Each number is 128 + 32 x the weight over its row's rms, rounded and kept within 0 to 255. Layers, rows and columns count from 0. The size above them is the row's rms in percent of the matrix's.

# layer 8 MLP up, 256x160, rms 0.237, rows 193-195, columns 0-159
size [ 95 103  98]
[[ 73 163 159 148  66 107  92  76 112 150 113 109 101 132 102  98 205 139  90 179 106 176  94 141 146 152 111 130 126 158  68 140 135 179 140  98 183 115 171 101 178 168 117 124 120 132 176 157 123  90 147 145  92  94 139 124  55 138  90 114 168 104 109 152 142 131 141 109 117 162 136 118 139 139 153 136 111 169 110 127 150 133 146 171 121 195 110 110 136 213 124  81 129 135  53  94 127 118 130 151 174 157 184 154 154 122 146 110 155 114 120  55 168 115 105 110  79 168 101 116 139 116 138 118  97 144 110 194 128  96  81 139 161 114  94  86  89  85 138 177 148 135 158 179 141 171 157 148  88  67 127 119 165 142  94  90 144 146 190  96]
 [108 146 106 161 138 121 125 141 105  61 120 166 157  47 106 141  96 116 106 202 160 125  79 140 153 113  77 179 115  45 157 119 128  96  73 141 141 165 175 105 109 153 122  75 105 139 117 181 127 113  74 108  91 132 115 143 142  57 151 171 118 139 123 135 156 137 119 129 176 181 158  75 141 156 163 112 119 107 160 157 143 138 137  90  74 172 169 201 130 140 102 164 131 110 153 137 129 101  70 111 120 171 124 116  90 112 107 137  78 144 116 148 165 134 127  75 152 165 154 131 107 127 136 108 122  68 119 125 134  81 165 111 151 192 135  98 100 111 153 154 149 143  99 142 159 122 123  62 192 188 115  79 168 131  73 112 142 182 125 154]
 [142 102 172 205 113 134 102 151 184  97 141  79 224 103 112 162 149 141 137 134  77 125 123 127 147 100  72 142 125 133 112 155 179  80  81 125 136 131 149 123 128  86 127 127 121 184  89  82 139 137 199 166  95 115 132 116  98 155 157 176  94 144  91 118 186 161 135 124 130 217 121 148 183 134 177  99 129 103 127 102 147  86 121  54  95 159  98  93 161 123 110 122 169 154  83 130 167  95 101 147 155 155  48 109 122 102 112  49 175 156 149 139 115 162 144 154  65 109 133 152 141 120 117 119 143 149 131 158 115  76 153 128  78 109 144 117 140  99 170  94 126 105 170 139 167 112 129 135 130  82  95 110 106 124 144 182 128  92  92 140]]
# layer 8 MLP down (transposed), 256x160, rms 0.22, rows 193-195, columns 0-159
size [111 100 109]
[[179 115 152 160 100 116 120  54  63 113 147 130 118 190  80 175  97 143 113 140 123  84  88 140 159 103 101  87 142  81 144 117 101 124 118 152  95 151  93 193 133 112 125 119 127 133 124  37  48 110 101  75  97  94  87 163 138  83 137 156 150 118 119 132 110 127  81  99 134 132  75 136 173 157 126 160 152 136 119 107 113 127 104 144 132 114 135 158 119 139 137 125 132 145 170 174 164 159 161 165 187 103 118 197 173 145 140 116  71 157 129 149 106 116 110  66  95 124 122 138 194 152 148  42 106 108 110 145 190 156 126 170 123 173 134 116 163 145 140 125  75 132 103 145 159 190 144 111 179 109 159 175 163 127  96  76 156 149 114 104]
 [112 122 101 118 176 169 183 151 160 155 135  85  50  90 100 106 121 189 181 110 125  88 156 115  89  97 179 112 101 164 143 124 151 105 109 135 137 105 121 178 145 113 151 105 127 144 170 164 152 156 159 150 133 122 197 132 132 125 111 112 195 190 207 104 134 194 138  90 140 113 154  92  91 122 134 115  97  87 128  97 109  54  87 120 138 111 179 125 140  83 180  73  99 185 135 142 120 128 131 135  94 148 168  81 162 100 151 141 112 103 142 149  92  90 154  84 116 139 155 102 135 151  98 106 156 172 128 191  53 170 129 142 102  50 134 136 151 149 146 111  91 162 126 119  98  90 122 110 185 136 130 165 147 141 140 111 151  72 130 147]
 [117 168  76 147 128 169 166 155  94  92 116 132 184 194  99 189  67 154 115 107 169 153 184  99 158  81  78 100 163 151 142 154 171  95 142  59 157  98 138  92 150  99 151 160  94  89 131 112 135 137 125 166 111 137 167 176 111 101  95 129 147 124 140 109 151 137  99  48 126 110 113  73 128  92 145 122 118 102  86 139 151 101 122  98 168 144 127 150 134 101 149 143 184 163 172 141 111  98 119  95 102 193 137 149  60 182 104 116 106 144 146  69 167 106 142 175  96 124  98 123 123 119 133 161 133 142 159 191 143 176  75 178 151 108 159  87 113 139 108 151 130 137  96 122 164 200  85  93 156 141 137  78 147 133 161 188 101 108 129 135]]
# layer 8 MLP gate, 256x160, rms 0.225, rows 194-195, columns 0-159
size [ 99 110]
[[134 161 127 126 186  43 140 116 180 151 177 139  71 136 123  94 121 135 152  73 153 147  96  85 134  92  76 161 117 152  81 139 100 138 134 158 128 186  88 113 146 100 145 126 129 114 144 112 186 133 130 102 152 138 143 135 119 130 136 171 145 104 141 175 162 135  83 129  93 119 127 163 157 145 154 111 191  86  81  66 117 122 101 109 149 102 163 126 108 113 212 149 156 105 174 129 118 116 111 134 151 149 105  99 151 132 157  99 110 147 154 125 103 147  66 112 181 140 135 166 119  81 135 177  93 128 114 129 150 159 123 117 189 163 115 192 101 139 120 128 128 126 102 107 171 179 114  63 112 185  97 115 149 130 126 255 190 125 101 153]
 [171 131 141 117 127 111  69 102 130  45  84 160 115  89 168 109 139 144 128 165 109 142 169 158 132 161 117 105 107 149  51 110  86 124 125 166  82 172 156 146 138 166 184 151 110 114  66 133 142  77 140 112 170 104 112 165 163 125  87 113 155 161 116 136 108  56 153 117 128 120  87 107  90 157 103 121 107 104 193 119 124 119 102 173 123 186 150 148 138 138 115 132 106 163 143  80  58 141 140 172  73 107 137 192 162 116 155 167 132 120  70 122 193 121 108 114 153 111 135 125 100 187 127 121 156 108  92 157 107 111 145 139  69 179 130 163 107 118 186  90 146 161 190 142  91 151 116 140 100  93 111 178 114 105  96 144  47 120 134 157]]